From a checkpoint of a small transformer trained on Wikipedia.
Size: width 320, vocabulary 2048, 15.1M parameters.
Training: a variant of Adam for these matrices, 8411 steps.
Each number is 200 + 30 x the weight over the matrix's rms, rounded and kept within 0 to 999. Layers, rows and columns count from 0.

# gate: layer 9 MLP gate, 768x320, rms 0.0412, rows 347-375, columns 160-239
# up: layer 9 MLP up, 768x320, rms 0.0397, rows 347-374, columns 160-239
# down: layer 9 MLP down (transposed), 768x320, rms 0.0369, rows 347-374, columns 160-239
gate347,203,204,165,152,202,165,254,194,171,187,156,302,204,206,200,215,173,190,225,167,186,164,237,215,232,225,207,160,190,126,176,203,243,143,127,191,224,223,212,170,241,165,201,157,213,211,148,185,219,156,187,192,246,206,190,157,225,215,229,203,232,256,252,165,177,161,196,175,152,223,211,191,263,188,185,232,230,236,157,188
up347,159,201,182,172,199,223,200,150,189,232,243,232,216,206,191,193,198,216,161,242,218,242,235,246,239,205,132,207,216,184,269,203,205,239,155,210,177,254,172,246,133,218,194,170,239,138,212,178,231,261,150,202,197,202,125,199,209,213,207,187,230,211,146,188,187,171,184,248,225,189,169,175,163,180,202,204,205,181,162,203
down347,166,155,204,180,209,230,222,181,282,234,221,220,191,170,166,253,179,172,200,222,197,192,171,194,201,219,234,204,195,223,200,133,233,215,218,208,265,177,209,192,166,182,176,230,219,215,185,235,205,175,194,208,176,217,178,208,195,218,210,201,227,183,166,183,194,232,184,237,257,176,177,228,160,241,226,244,238,224,180,206
gate348,189,211,158,200,220,194,171,262,187,213,195,183,159,161,174,214,191,238,186,230,210,167,191,188,187,182,228,150,218,187,232,155,250,200,160,239,160,205,233,181,206,185,187,205,196,248,183,211,204,221,210,207,162,181,199,192,240,265,205,208,225,237,257,180,256,200,229,205,176,184,265,192,204,217,168,230,214,233,224,152
up348,182,236,135,187,176,217,212,214,172,195,184,212,196,206,222,182,211,177,177,193,183,168,218,224,235,178,207,202,270,171,200,165,208,202,186,221,292,215,230,147,182,166,226,152,231,221,188,236,190,167,154,175,154,173,241,228,154,199,138,182,267,189,196,185,220,188,184,169,258,234,201,176,192,204,132,252,156,211,187,214
down348,191,205,187,202,230,181,160,179,219,181,167,227,139,190,197,199,222,228,160,213,220,226,224,161,208,180,201,198,187,239,217,213,217,184,177,183,234,201,213,275,173,262,201,201,184,234,145,174,164,221,192,208,165,190,115,168,197,203,235,168,186,182,196,189,255,219,234,155,189,220,225,189,243,191,170,164,200,188,194,146
gate349,173,215,219,154,194,241,231,212,227,194,232,204,261,216,229,170,198,177,185,224,266,211,217,198,219,190,252,173,170,191,195,160,149,185,195,226,236,209,136,190,202,165,171,231,179,256,216,207,103,250,202,181,218,201,223,175,197,142,214,213,216,163,167,228,193,202,227,180,199,158,233,160,183,257,250,178,215,222,151,246
up349,191,224,133,156,170,177,245,214,196,191,155,203,214,178,153,228,199,169,212,187,314,206,154,205,265,200,229,186,156,176,231,168,148,214,181,218,185,213,174,191,219,159,166,224,138,211,185,198,186,271,226,168,195,183,226,215,181,168,242,164,174,193,133,215,132,222,216,151,250,180,235,200,218,261,200,206,220,206,161,211
down349,188,230,187,194,193,224,218,228,199,188,170,167,236,225,169,192,223,176,182,218,248,195,201,164,176,147,218,223,209,216,216,150,191,184,209,216,217,170,128,211,236,171,211,211,169,220,211,215,136,188,205,178,176,213,200,201,173,189,215,178,207,165,219,177,185,179,192,230,207,207,251,218,171,197,203,202,198,260,189,230
gate350,200,216,204,207,213,224,171,220,200,157,205,210,241,164,219,236,183,158,202,200,179,177,205,176,132,176,224,207,186,182,236,196,204,215,232,235,155,185,177,131,202,187,211,196,232,236,190,233,233,197,146,163,187,245,195,162,171,135,169,238,161,217,211,210,214,201,165,227,229,197,219,129,175,202,159,170,199,200,147,202
up350,220,203,139,129,153,203,180,223,192,231,174,193,188,175,201,194,187,218,204,240,241,168,195,181,193,191,226,173,183,227,197,158,147,199,219,179,165,176,217,156,160,177,199,243,170,190,265,196,200,202,225,172,212,213,172,175,248,193,183,175,178,174,198,162,212,183,197,223,235,167,248,210,197,153,253,152,206,123,184,166
down350,168,218,172,230,220,178,218,154,210,172,160,176,224,231,200,201,184,188,226,168,213,222,192,226,233,174,228,240,183,215,188,154,226,202,190,186,160,153,218,234,235,203,194,207,232,209,199,177,237,200,220,236,181,186,245,230,171,196,170,184,175,135,156,188,170,181,237,194,155,231,196,181,139,165,202,227,196,199,199,238
gate351,169,176,293,183,199,209,225,224,141,152,201,188,205,180,188,190,203,149,201,248,183,161,226,184,207,228,174,163,181,220,189,229,179,180,207,174,194,200,175,177,200,223,236,216,183,232,158,177,148,232,229,192,195,230,217,178,217,224,235,210,213,233,161,227,218,241,232,223,236,214,232,216,210,163,222,173,251,257,169,200
up351,221,212,288,199,162,189,285,170,242,152,193,193,251,247,192,210,203,190,185,206,254,199,196,149,187,201,248,246,203,232,174,147,269,205,198,167,176,195,163,176,199,224,200,184,183,212,153,193,188,179,196,121,194,244,216,212,221,160,177,218,183,271,161,239,239,212,227,241,212,192,188,175,212,230,171,218,240,212,182,225
down351,243,239,167,224,163,193,189,205,198,124,130,291,198,219,195,218,234,195,194,243,188,238,241,200,216,172,210,183,274,207,201,223,173,174,168,240,197,209,231,246,208,154,198,222,167,205,166,154,140,194,177,234,227,200,211,170,210,183,154,206,215,159,209,155,187,210,187,199,190,260,180,227,221,183,199,181,209,212,248,183
gate352,201,201,190,180,203,212,209,192,211,277,158,193,225,199,152,227,199,201,146,210,200,162,201,185,151,186,179,205,192,196,187,201,171,186,192,200,195,209,283,198,205,231,197,185,177,237,181,224,232,158,193,206,204,197,180,184,173,195,151,175,208,195,160,244,156,190,201,204,183,207,185,233,204,217,191,166,148,217,204,220
up352,187,209,166,220,223,275,215,179,219,219,209,199,223,176,183,196,215,198,154,196,155,173,203,226,143,258,202,227,205,176,187,199,145,205,171,206,191,155,144,185,284,219,185,216,179,158,239,162,211,199,162,266,204,173,274,145,261,203,167,162,188,187,193,156,169,220,206,151,247,193,184,249,243,150,203,152,192,157,195,194
down352,192,202,169,263,164,155,226,224,149,170,189,97,191,191,216,213,211,226,204,141,156,199,209,220,210,206,181,214,205,197,180,177,194,235,136,174,217,218,218,154,191,202,168,238,131,204,246,216,234,139,214,177,197,191,161,214,157,246,232,215,197,207,176,237,205,120,222,173,207,214,196,216,223,261,224,236,202,244,238,209
gate353,184,214,146,221,231,273,210,249,175,193,199,183,210,217,146,155,193,204,201,212,190,185,177,182,185,176,232,173,131,224,188,188,193,159,209,139,235,200,144,162,167,216,241,187,186,224,180,183,194,148,226,206,179,242,245,223,159,234,246,197,190,171,174,135,184,219,200,266,231,217,142,217,184,223,229,194,246,247,179,228
up353,173,253,190,209,186,213,217,215,174,179,147,224,207,236,199,199,208,154,194,155,260,238,194,199,197,204,180,217,224,176,220,213,176,191,204,185,164,169,142,180,173,191,192,140,274,198,183,157,257,245,196,174,213,189,160,215,176,190,231,137,159,134,218,175,165,193,157,202,228,171,195,208,203,210,169,221,188,149,151,204
down353,241,209,217,151,237,255,190,156,215,234,200,184,194,221,187,153,215,239,271,211,173,233,214,220,171,155,172,191,185,184,185,197,195,163,243,233,197,206,246,215,216,207,214,240,205,214,219,241,191,233,201,239,199,202,210,213,200,145,250,218,230,177,205,168,219,151,186,235,238,241,172,185,226,180,201,184,173,251,184,160
gate354,173,220,180,233,275,225,214,217,162,182,162,206,150,164,162,217,194,142,233,228,201,165,227,200,243,193,193,160,249,184,184,195,210,188,221,210,219,244,205,201,238,235,189,178,204,245,206,187,193,214,166,172,262,205,196,183,215,164,203,277,216,237,210,226,158,220,231,213,217,205,222,192,282,200,251,212,214,227,153,219
up354,206,191,252,195,174,169,203,201,174,188,197,235,266,221,235,213,183,214,199,210,218,203,220,201,184,200,178,253,155,190,217,222,210,210,198,185,235,213,165,211,180,188,175,200,207,250,259,234,242,182,243,217,209,161,230,168,181,208,218,176,217,162,215,227,213,155,185,208,188,252,208,225,205,188,228,187,202,272,185,213
down354,166,193,162,186,191,181,181,199,200,194,199,192,209,209,196,203,178,183,242,178,246,189,233,255,166,208,187,196,187,203,228,200,187,191,196,242,213,221,174,243,233,138,221,226,217,234,222,176,245,199,227,156,201,151,212,264,194,215,163,193,229,170,218,217,157,182,161,163,233,184,257,214,296,191,218,237,181,223,168,192
gate355,237,227,195,212,126,247,222,170,187,186,216,249,175,197,178,217,193,254,180,199,164,224,237,261,170,160,181,179,198,245,185,191,189,193,228,206,234,183,198,206,214,207,204,177,204,212,247,251,214,177,140,203,203,209,208,262,222,199,204,228,211,260,157,185,245,160,161,244,221,212,213,213,180,208,227,212,176,219,224,263
up355,147,156,222,239,225,210,184,182,195,212,226,179,196,231,202,219,186,163,215,166,204,218,203,218,199,192,173,149,213,205,163,206,147,219,223,215,225,220,189,179,237,206,190,157,145,194,194,206,229,191,156,226,219,222,152,285,186,203,166,201,264,253,220,177,151,204,281,202,192,192,179,208,176,219,248,176,163,150,230,186
down355,180,203,192,178,224,187,149,155,202,168,185,126,212,228,157,232,186,247,161,190,209,208,232,238,184,204,171,215,233,187,163,194,142,180,216,242,168,216,204,218,116,248,183,189,159,221,217,211,230,178,204,215,223,206,215,186,197,165,187,164,223,202,253,176,189,210,176,184,196,220,179,191,183,205,179,188,204,195,178,220
gate356,202,163,213,160,140,179,225,229,220,193,200,243,226,184,207,197,221,164,220,227,215,224,188,262,209,192,257,161,205,194,206,220,205,151,167,218,205,223,241,190,227,218,208,173,171,245,193,302,192,183,176,172,234,236,227,198,174,182,254,214,210,222,183,217,209,189,186,202,194,255,205,212,196,200,234,226,210,216,197,212
up356,237,189,188,201,158,185,239,228,244,210,217,213,217,187,196,230,193,198,215,224,214,213,181,210,243,231,242,169,189,200,177,207,174,192,195,210,216,218,178,247,242,241,215,192,173,196,192,232,157,197,182,201,211,200,170,212,164,200,203,218,223,225,195,207,208,205,216,190,220,252,207,208,184,236,184,187,223,208,181,161
down356,229,200,225,195,190,212,225,210,207,232,163,211,184,180,144,242,225,202,198,174,219,228,164,206,182,230,226,195,161,185,182,201,194,214,177,169,188,197,231,232,238,217,166,164,229,212,153,199,200,213,205,210,138,210,184,216,141,221,201,178,228,206,202,203,207,172,215,182,219,207,173,162,193,197,171,202,196,194,149,214
gate357,188,161,158,172,182,206,197,220,206,233,182,134,244,195,212,207,176,183,187,192,204,235,251,186,142,221,178,174,181,184,231,274,233,180,172,199,205,192,187,255,222,200,146,233,226,230,229,201,194,203,230,240,172,194,250,238,277,198,191,201,205,195,173,209,171,183,175,174,167,173,215,225,204,190,216,202,208,184,207,189
up357,225,240,190,198,183,176,199,224,189,147,202,215,245,216,197,219,221,232,245,185,230,130,187,194,201,191,212,197,167,194,200,233,183,212,228,202,234,199,220,192,193,167,242,147,186,224,141,183,202,261,196,170,208,238,207,202,208,195,220,166,268,215,209,199,184,201,183,215,200,154,224,211,227,183,216,157,204,147,168,212
down357,205,214,127,183,236,184,208,233,197,255,159,229,182,226,197,179,168,228,278,149,204,184,198,180,169,157,200,195,205,177,174,161,264,254,219,209,213,160,242,201,193,131,180,171,190,218,176,163,264,233,235,178,206,187,190,191,194,172,189,200,165,215,183,194,250,182,165,154,161,206,150,132,233,274,188,246,233,158,163,279
gate358,127,188,176,205,184,252,207,172,191,227,211,187,215,188,203,192,210,129,173,166,150,147,262,180,236,206,217,171,185,190,200,225,221,183,177,187,184,219,235,187,208,101,197,195,153,180,194,196,213,207,190,234,214,192,228,187,193,170,276,227,221,206,237,189,213,227,209,200,220,191,254,192,192,219,210,191,182,258,259,198
up358,208,226,236,236,185,247,239,198,148,211,223,216,193,228,182,151,253,251,188,186,173,159,251,204,193,192,230,202,218,219,196,219,238,217,237,182,176,223,251,162,129,228,176,232,224,178,200,188,194,161,236,234,194,196,200,224,181,200,231,217,189,208,169,218,215,208,236,164,199,185,170,200,163,219,191,235,240,204,114,203
down358,196,281,163,165,192,166,222,249,248,229,151,234,230,122,167,243,244,216,196,159,165,200,205,260,148,178,210,205,144,176,152,201,213,202,219,225,226,262,201,217,216,177,187,255,220,187,185,249,222,192,255,224,232,204,225,201,191,179,209,205,218,239,158,187,168,164,142,232,238,207,201,222,227,172,234,218,202,143,173,189
gate359,262,164,176,165,226,203,171,167,224,134,152,245,204,231,226,212,212,182,186,199,229,130,186,224,194,171,193,167,174,182,199,200,202,213,261,212,208,181,224,206,177,151,228,206,248,201,233,232,187,225,229,183,228,183,208,219,120,202,204,226,211,264,212,163,183,181,212,194,181,205,143,141,201,196,219,214,194,238,204,188
up359,257,165,153,176,227,208,190,220,218,215,162,255,178,184,204,215,233,217,184,225,223,178,175,215,174,239,184,227,221,185,278,217,222,263,171,151,199,242,123,201,208,208,126,185,196,204,214,190,205,203,185,173,180,224,156,185,168,179,130,181,215,195,191,193,236,232,226,247,178,183,165,205,219,228,234,197,162,244,239,180
down359,222,207,184,203,144,197,216,227,207,235,203,146,228,204,219,183,171,180,258,190,139,273,203,193,187,168,155,190,177,212,235,171,204,203,206,213,230,250,250,221,190,226,222,209,236,192,187,188,222,215,217,224,164,217,214,211,172,241,216,186,152,153,137,184,200,202,235,198,206,197,182,230,208,277,176,240,169,157,220,163
gate360,189,198,212,221,199,203,167,194,201,201,211,163,197,161,194,233,206,117,154,202,165,181,238,179,232,183,206,254,186,207,169,222,214,161,153,191,243,196,175,181,178,233,214,248,206,231,174,192,137,190,197,200,164,155,258,196,205,178,210,168,242,191,222,241,168,187,176,145,156,214,218,202,200,198,201,171,219,185,218,223
up360,194,200,149,218,223,269,188,219,227,165,208,203,215,227,186,193,178,213,170,184,181,230,181,211,229,232,225,261,152,238,197,199,161,215,210,234,192,149,163,192,217,153,231,204,178,210,198,199,200,232,202,206,188,206,231,222,122,173,184,207,205,182,204,187,184,197,202,223,193,165,186,176,243,218,205,185,190,173,192,219
down360,223,260,195,165,167,194,179,218,210,195,194,207,230,182,235,132,253,179,189,167,190,192,166,185,170,228,221,235,179,206,212,184,151,184,211,220,183,204,192,190,176,238,166,197,227,190,181,136,185,179,184,191,177,225,201,158,221,214,186,192,219,166,227,187,166,203,173,153,233,211,163,178,206,223,177,176,211,213,180,212
gate361,205,249,155,181,235,232,231,201,180,273,178,185,247,209,243,256,210,226,198,218,248,155,224,226,202,163,225,188,228,181,192,203,227,218,205,176,218,243,192,225,217,180,213,151,238,249,214,197,199,238,185,175,183,211,184,246,196,197,208,175,212,240,202,222,194,227,248,231,191,216,245,175,163,240,204,193,221,173,223,196
up361,204,166,153,229,162,191,187,173,195,205,205,247,196,234,246,168,204,202,158,265,252,165,211,180,181,209,192,208,194,205,207,244,178,154,186,204,211,190,169,214,193,167,157,200,236,193,210,175,210,172,193,206,262,122,218,184,160,213,174,194,208,183,259,187,175,219,175,203,213,148,165,199,136,145,221,200,215,251,221,253
down361,178,236,214,208,209,213,229,198,215,256,276,194,193,249,175,205,232,212,202,221,186,190,215,246,197,208,146,147,215,230,200,133,196,211,220,221,194,188,228,196,170,161,204,161,217,259,244,245,214,227,176,173,198,216,177,213,171,201,174,173,171,213,187,228,181,184,167,202,161,197,202,192,164,156,177,160,182,184,266,176
gate362,217,201,179,199,161,215,220,208,205,176,147,200,200,182,186,201,167,214,208,185,212,204,182,224,214,211,240,211,146,192,183,204,194,194,193,238,218,217,200,190,159,224,204,235,145,189,180,208,199,204,187,185,235,168,213,145,173,175,193,204,201,173,196,231,186,242,209,199,190,218,232,208,262,189,185,167,219,216,177,200
up362,161,182,154,169,188,235,156,212,222,191,197,221,232,237,226,217,213,269,210,155,184,251,205,212,199,195,239,210,224,199,211,202,186,150,151,227,201,241,159,151,206,183,191,186,180,226,188,134,216,239,199,198,145,212,183,170,217,225,186,246,245,207,209,200,219,213,169,211,223,236,174,183,210,250,146,204,181,242,145,236
down362,235,180,196,183,197,188,164,174,224,140,208,196,200,185,244,212,179,260,180,177,221,144,227,149,190,165,173,186,136,270,231,158,178,193,210,191,188,176,231,260,229,217,214,147,241,198,184,184,215,125,229,223,236,153,204,212,149,214,217,201,216,190,233,195,225,203,211,171,191,204,220,177,261,239,242,205,214,195,213,269
gate363,196,191,246,197,186,206,167,157,176,195,244,253,179,161,178,239,213,173,180,195,164,176,205,186,237,162,235,220,181,165,154,212,199,187,201,209,183,181,215,171,217,183,232,177,223,177,158,239,184,184,179,165,185,155,211,192,218,275,217,208,226,183,205,237,201,131,216,214,195,277,202,201,165,122,162,161,239,207,197,196
up363,208,200,231,212,217,218,202,159,218,172,180,220,246,138,164,203,234,230,201,272,194,151,255,237,127,229,193,225,239,212,233,222,187,171,153,219,197,232,210,236,208,252,176,215,206,222,189,196,172,168,175,245,177,238,145,195,194,204,147,216,228,206,177,239,259,186,200,205,217,193,228,222,273,163,189,199,160,201,171,185
down363,209,191,245,176,188,193,142,244,231,152,222,265,227,162,199,257,202,212,210,243,164,203,195,168,166,161,269,245,213,118,216,189,163,208,256,206,220,182,217,220,169,198,230,231,218,198,198,200,226,207,219,201,130,182,194,183,200,213,183,208,253,177,164,210,172,161,226,199,165,217,202,205,210,227,242,203,176,214,225,190
gate364,212,218,232,177,178,221,200,170,210,216,204,214,198,282,253,245,182,202,207,166,188,224,208,243,185,253,211,178,181,176,183,174,246,129,178,143,245,171,172,156,193,218,184,182,210,205,236,157,217,175,198,164,255,231,175,192,179,195,192,203,190,192,175,195,231,172,155,215,209,227,210,223,225,220,229,249,175,181,183,193
up364,196,183,192,191,211,191,181,195,221,248,242,232,162,157,252,212,169,214,221,206,195,192,177,188,214,197,199,211,201,219,227,179,196,224,191,233,223,227,202,187,203,157,184,168,246,192,149,228,208,167,208,170,185,188,233,233,194,184,161,202,189,197,167,176,149,216,189,264,238,217,203,206,149,199,189,195,208,259,174,215
down364,201,244,241,150,178,202,167,215,163,195,179,198,199,170,224,194,236,151,198,216,179,259,203,227,187,156,207,220,205,214,175,152,183,168,148,173,191,174,194,193,173,223,214,189,220,233,216,189,202,210,222,161,192,189,119,184,211,210,233,203,203,168,184,228,182,199,237,229,226,182,197,145,200,213,185,216,196,200,189,222
gate365,191,216,193,191,159,188,221,195,208,216,230,212,212,146,179,158,174,174,169,221,183,230,247,225,109,197,184,182,251,238,263,186,223,166,143,215,247,230,183,136,224,146,247,201,169,200,193,196,218,195,214,226,186,173,223,127,198,209,176,206,188,215,169,181,164,240,196,203,157,156,211,181,135,217,199,200,202,211,240,217
up365,224,258,168,169,185,211,159,299,202,123,170,203,206,278,164,157,159,221,250,188,177,215,221,205,173,197,169,209,211,162,190,185,215,192,190,183,148,174,210,218,191,165,191,211,210,215,195,204,201,186,229,235,179,212,237,191,240,224,214,222,215,196,109,181,259,178,219,243,207,165,224,187,207,197,205,264,195,250,178,189
down365,192,265,248,207,277,195,216,186,183,177,259,169,227,175,184,219,187,231,207,230,194,181,143,237,226,199,186,189,200,214,260,176,209,200,219,178,259,186,219,205,213,234,138,208,265,189,222,165,210,168,156,213,215,201,213,177,229,219,208,134,191,205,245,249,231,169,210,226,160,182,227,185,160,200,238,131,206,215,223,192
gate366,148,229,204,194,148,179,230,180,228,187,217,215,245,243,216,195,226,195,179,199,247,193,263,191,185,168,223,175,241,154,183,192,241,220,199,178,177,198,225,224,215,229,244,234,162,175,159,185,191,268,215,222,197,206,245,137,203,196,189,223,245,239,195,202,249,205,209,153,156,199,200,173,156,254,204,182,148,160,209,209
up366,215,192,166,230,202,192,168,188,253,196,197,170,186,234,189,228,230,179,196,183,175,202,172,219,227,169,191,247,198,174,162,273,133,179,203,202,195,219,179,193,236,193,203,181,235,172,199,201,131,153,183,218,245,212,168,190,235,163,182,172,182,210,213,206,201,167,191,169,260,263,174,204,237,184,206,189,218,172,190,173
down366,176,128,213,237,177,204,142,181,172,207,209,220,180,194,205,182,207,252,165,159,168,217,252,197,221,206,186,216,206,231,210,189,173,228,176,182,257,194,228,173,278,206,216,175,209,178,204,139,188,226,231,226,191,187,150,209,132,200,237,207,202,189,206,175,180,210,211,254,222,217,217,189,215,226,176,202,212,141,209,233
gate367,219,208,166,170,224,233,171,221,180,178,190,230,208,213,241,201,218,188,249,128,134,179,242,226,200,211,225,162,227,225,185,166,209,212,162,263,168,212,195,178,246,170,154,219,184,175,199,189,259,172,186,234,233,207,254,176,197,196,232,165,220,220,217,218,205,177,205,210,220,230,216,241,236,215,233,230,163,158,199,207
up367,181,151,227,188,209,194,147,199,188,214,188,203,185,223,235,210,222,162,218,174,171,184,264,206,218,232,181,173,195,192,150,165,227,245,249,214,147,210,192,231,220,197,160,193,207,172,197,173,187,221,171,226,255,212,224,223,218,246,198,194,195,122,224,221,222,175,164,203,202,203,203,172,245,221,219,172,168,152,233,231
down367,176,189,211,236,153,185,163,165,178,209,231,146,189,204,185,183,177,211,186,149,219,212,147,161,226,243,220,209,209,213,195,239,202,236,222,172,234,187,230,223,200,196,207,230,175,175,200,222,228,229,222,165,128,208,192,193,194,213,159,208,251,138,219,204,211,189,171,201,181,223,198,184,200,204,171,172,193,197,212,167
gate368,233,221,220,140,178,188,196,200,216,195,225,180,193,136,167,199,214,169,230,161,270,223,205,153,202,207,166,202,205,191,193,208,208,210,157,208,213,174,156,203,189,216,194,190,187,203,237,212,234,162,188,206,206,152,191,215,204,247,236,239,256,203,209,273,117,190,191,191,164,211,155,173,208,184,144,230,230,190,202,136
up368,176,205,249,175,174,270,201,225,217,219,193,171,228,178,193,248,142,197,179,194,150,182,135,222,177,207,166,191,180,264,205,246,168,147,201,182,226,231,197,163,208,219,210,222,191,165,232,217,182,192,193,184,217,255,170,271,232,202,190,253,157,149,227,259,230,154,198,224,184,220,201,185,234,196,239,191,121,285,263,214
down368,215,239,258,197,207,241,150,253,141,180,209,176,133,151,194,216,240,165,228,188,190,223,227,214,237,228,146,206,213,195,262,166,189,140,206,233,242,206,189,102,187,199,169,193,182,155,219,192,215,250,145,253,184,195,194,236,195,209,163,179,163,146,235,227,236,192,184,244,147,172,174,242,273,202,199,211,186,214,263,199
gate369,146,205,189,178,251,165,176,141,199,228,238,168,197,219,195,269,200,221,192,176,244,182,204,199,158,196,240,159,249,171,230,196,201,157,178,184,188,198,195,246,179,206,212,226,223,248,203,221,171,221,243,206,242,243,242,159,213,195,182,270,218,212,233,193,185,217,150,212,198,163,194,162,189,196,194,216,207,217,225,136
up369,160,203,162,232,208,229,235,173,252,227,262,169,192,246,196,203,167,162,159,181,210,213,210,194,220,237,235,167,245,214,219,158,172,173,177,202,67,194,201,179,231,223,220,211,205,157,228,209,210,181,158,218,225,205,209,177,136,201,253,210,173,234,206,163,167,128,204,189,166,215,177,216,190,232,207,225,235,162,186,195
down369,158,201,206,207,160,224,160,224,247,179,195,211,177,179,181,222,188,241,182,221,200,224,205,228,175,204,190,212,185,198,249,223,181,205,145,230,218,225,224,244,204,185,227,202,141,179,167,175,192,196,124,198,220,184,242,221,226,185,225,196,164,157,241,199,195,182,180,219,194,215,198,166,207,261,176,230,206,189,147,204
gate370,182,246,239,218,212,237,200,154,198,195,192,212,242,180,228,220,184,203,184,224,188,176,261,265,206,217,278,210,195,154,195,233,224,180,189,275,232,205,222,207,231,188,217,213,227,207,182,121,202,186,136,211,241,230,187,152,188,176,185,217,186,201,248,163,214,158,193,173,174,221,197,224,180,189,227,244,223,244,188,164
up370,148,229,169,198,213,209,188,201,189,217,173,281,226,232,147,158,191,182,183,230,240,249,182,137,234,174,237,138,232,212,196,143,194,179,157,201,207,234,150,158,177,217,265,156,209,261,206,227,192,213,188,239,154,196,165,215,212,172,188,194,188,250,209,246,209,184,256,198,226,116,213,170,149,199,199,145,233,207,194,218
down370,175,191,203,178,213,189,212,203,201,196,199,245,237,224,144,250,145,198,196,186,205,196,196,179,195,199,191,193,170,309,185,181,219,123,177,149,174,190,219,206,154,189,255,191,181,217,175,156,241,244,155,220,197,190,239,162,181,182,147,195,225,199,231,184,237,214,171,177,209,206,277,216,203,201,170,186,224,219,189,210
gate371,211,187,237,210,175,183,203,208,231,182,216,203,197,201,231,169,166,218,208,188,166,181,208,185,220,216,192,161,205,177,234,219,195,149,132,178,238,194,233,181,184,217,225,225,200,190,180,226,206,153,120,159,172,239,214,230,167,232,221,196,215,161,203,199,134,195,213,242,255,186,233,211,244,186,154,214,192,249,226,145
up371,208,207,207,203,167,162,179,229,201,192,144,193,252,266,168,219,181,123,219,199,228,193,209,170,195,147,181,162,163,238,194,225,238,259,176,176,212,181,216,167,191,212,170,205,214,190,198,212,180,246,193,176,173,201,174,151,178,185,196,234,169,185,176,217,177,182,238,144,200,150,221,156,157,253,246,244,157,230,245,190
down371,231,165,210,228,225,195,199,279,210,181,185,187,208,216,272,148,192,216,220,228,234,212,170,177,238,205,235,194,246,208,208,189,195,197,227,216,196,187,179,178,187,191,189,173,205,168,201,235,168,230,180,164,174,233,230,224,171,186,206,198,212,185,169,222,219,220,231,183,174,216,203,193,138,293,233,184,252,196,218,190
gate372,162,197,198,137,180,210,235,216,204,143,152,203,168,208,137,176,185,184,220,249,213,212,242,203,202,213,190,250,201,206,152,247,165,188,179,174,148,169,227,227,245,204,215,205,186,251,209,155,183,177,175,193,211,203,185,208,202,183,130,257,198,198,216,172,164,191,189,187,216,217,201,201,245,208,189,185,186,224,203,174
up372,252,230,202,176,183,178,210,187,208,213,185,183,199,241,143,202,152,221,239,215,157,221,189,189,217,218,219,189,174,198,229,208,198,224,169,176,237,180,236,209,219,207,164,141,175,217,144,190,219,192,179,209,233,219,208,221,165,189,111,205,165,241,164,164,230,280,184,159,242,230,228,184,200,204,186,182,222,239,223,222
down372,242,178,259,161,226,138,187,206,174,262,174,167,187,223,189,133,212,185,164,149,172,197,262,209,194,203,221,166,202,197,235,162,147,201,185,195,235,194,218,228,219,228,250,255,185,194,208,194,193,186,188,147,206,192,201,218,198,182,209,198,182,208,177,258,208,222,202,197,213,226,214,219,239,231,173,290,200,127,196,240
gate373,186,161,225,209,208,232,156,206,227,179,201,234,231,124,226,184,201,156,222,160,193,159,187,193,162,136,200,177,267,244,209,261,258,177,226,169,182,235,192,197,166,235,179,189,163,224,218,192,239,223,214,200,206,168,226,224,194,179,230,233,219,182,208,212,194,171,193,238,229,199,238,192,194,230,191,194,172,210,206,240
up373,162,224,236,252,183,234,237,226,208,192,200,191,144,141,200,162,185,222,211,214,213,206,210,180,174,133,173,226,170,192,194,195,88,164,175,193,185,160,184,188,193,174,168,195,183,209,216,176,179,227,205,176,196,229,163,200,180,197,193,187,305,161,217,178,236,180,179,163,206,219,189,180,241,240,195,179,280,198,184,171
down373,204,185,193,200,220,187,191,190,199,232,206,247,176,175,187,121,206,154,230,223,197,198,205,176,194,171,221,163,179,241,189,186,176,211,168,225,221,170,211,183,162,196,180,186,185,226,173,192,197,214,238,214,181,218,235,226,183,192,183,173,253,115,148,232,203,202,182,173,186,234,184,221,223,233,180,213,269,117,200,213
gate374,191,218,223,180,209,208,184,221,149,239,191,242,231,171,191,174,196,182,233,197,223,177,223,189,234,181,172,198,159,261,222,186,176,231,181,192,215,234,198,185,251,197,190,171,233,215,219,153,213,212,189,207,234,194,189,127,176,183,244,220,170,225,164,213,157,216,220,218,251,203,218,188,200,193,215,206,204,238,251,231
up374,171,206,177,227,234,163,240,220,209,194,191,247,212,209,195,220,220,182,227,179,201,242,200,216,218,274,137,225,266,171,199,151,196,166,146,173,192,185,174,200,202,180,204,291,129,263,164,269,206,181,241,204,290,166,230,225,208,220,231,188,185,200,172,169,181,187,183,174,206,201,167,181,211,189,208,174,184,178,192,229
down374,218,209,154,205,160,204,188,255,247,196,245,222,143,227,209,184,267,211,192,189,217,194,144,177,230,177,219,199,182,211,172,178,197,199,168,240,235,229,213,138,241,205,238,158,143,188,161,231,181,183,149,232,198,186,189,194,169,176,199,210,169,195,206,186,194,222,164,190,185,216,196,190,261,270,225,195,185,189,205,200
gate375,190,208,206,212,237,208,244,167,114,177,171,216,186,226,174,168,199,200,203,181,142,260,209,177,244,232,191,234,158,229,230,157,234,191,176,197,236,126,206,191,235,157,182,175,172,215,174,225,233,160,148,181,236,216,170,217,235,193,198,195,156,185,197,155,196,186,167,209,190,206,279,205,162,190,181,182,193,219,232,220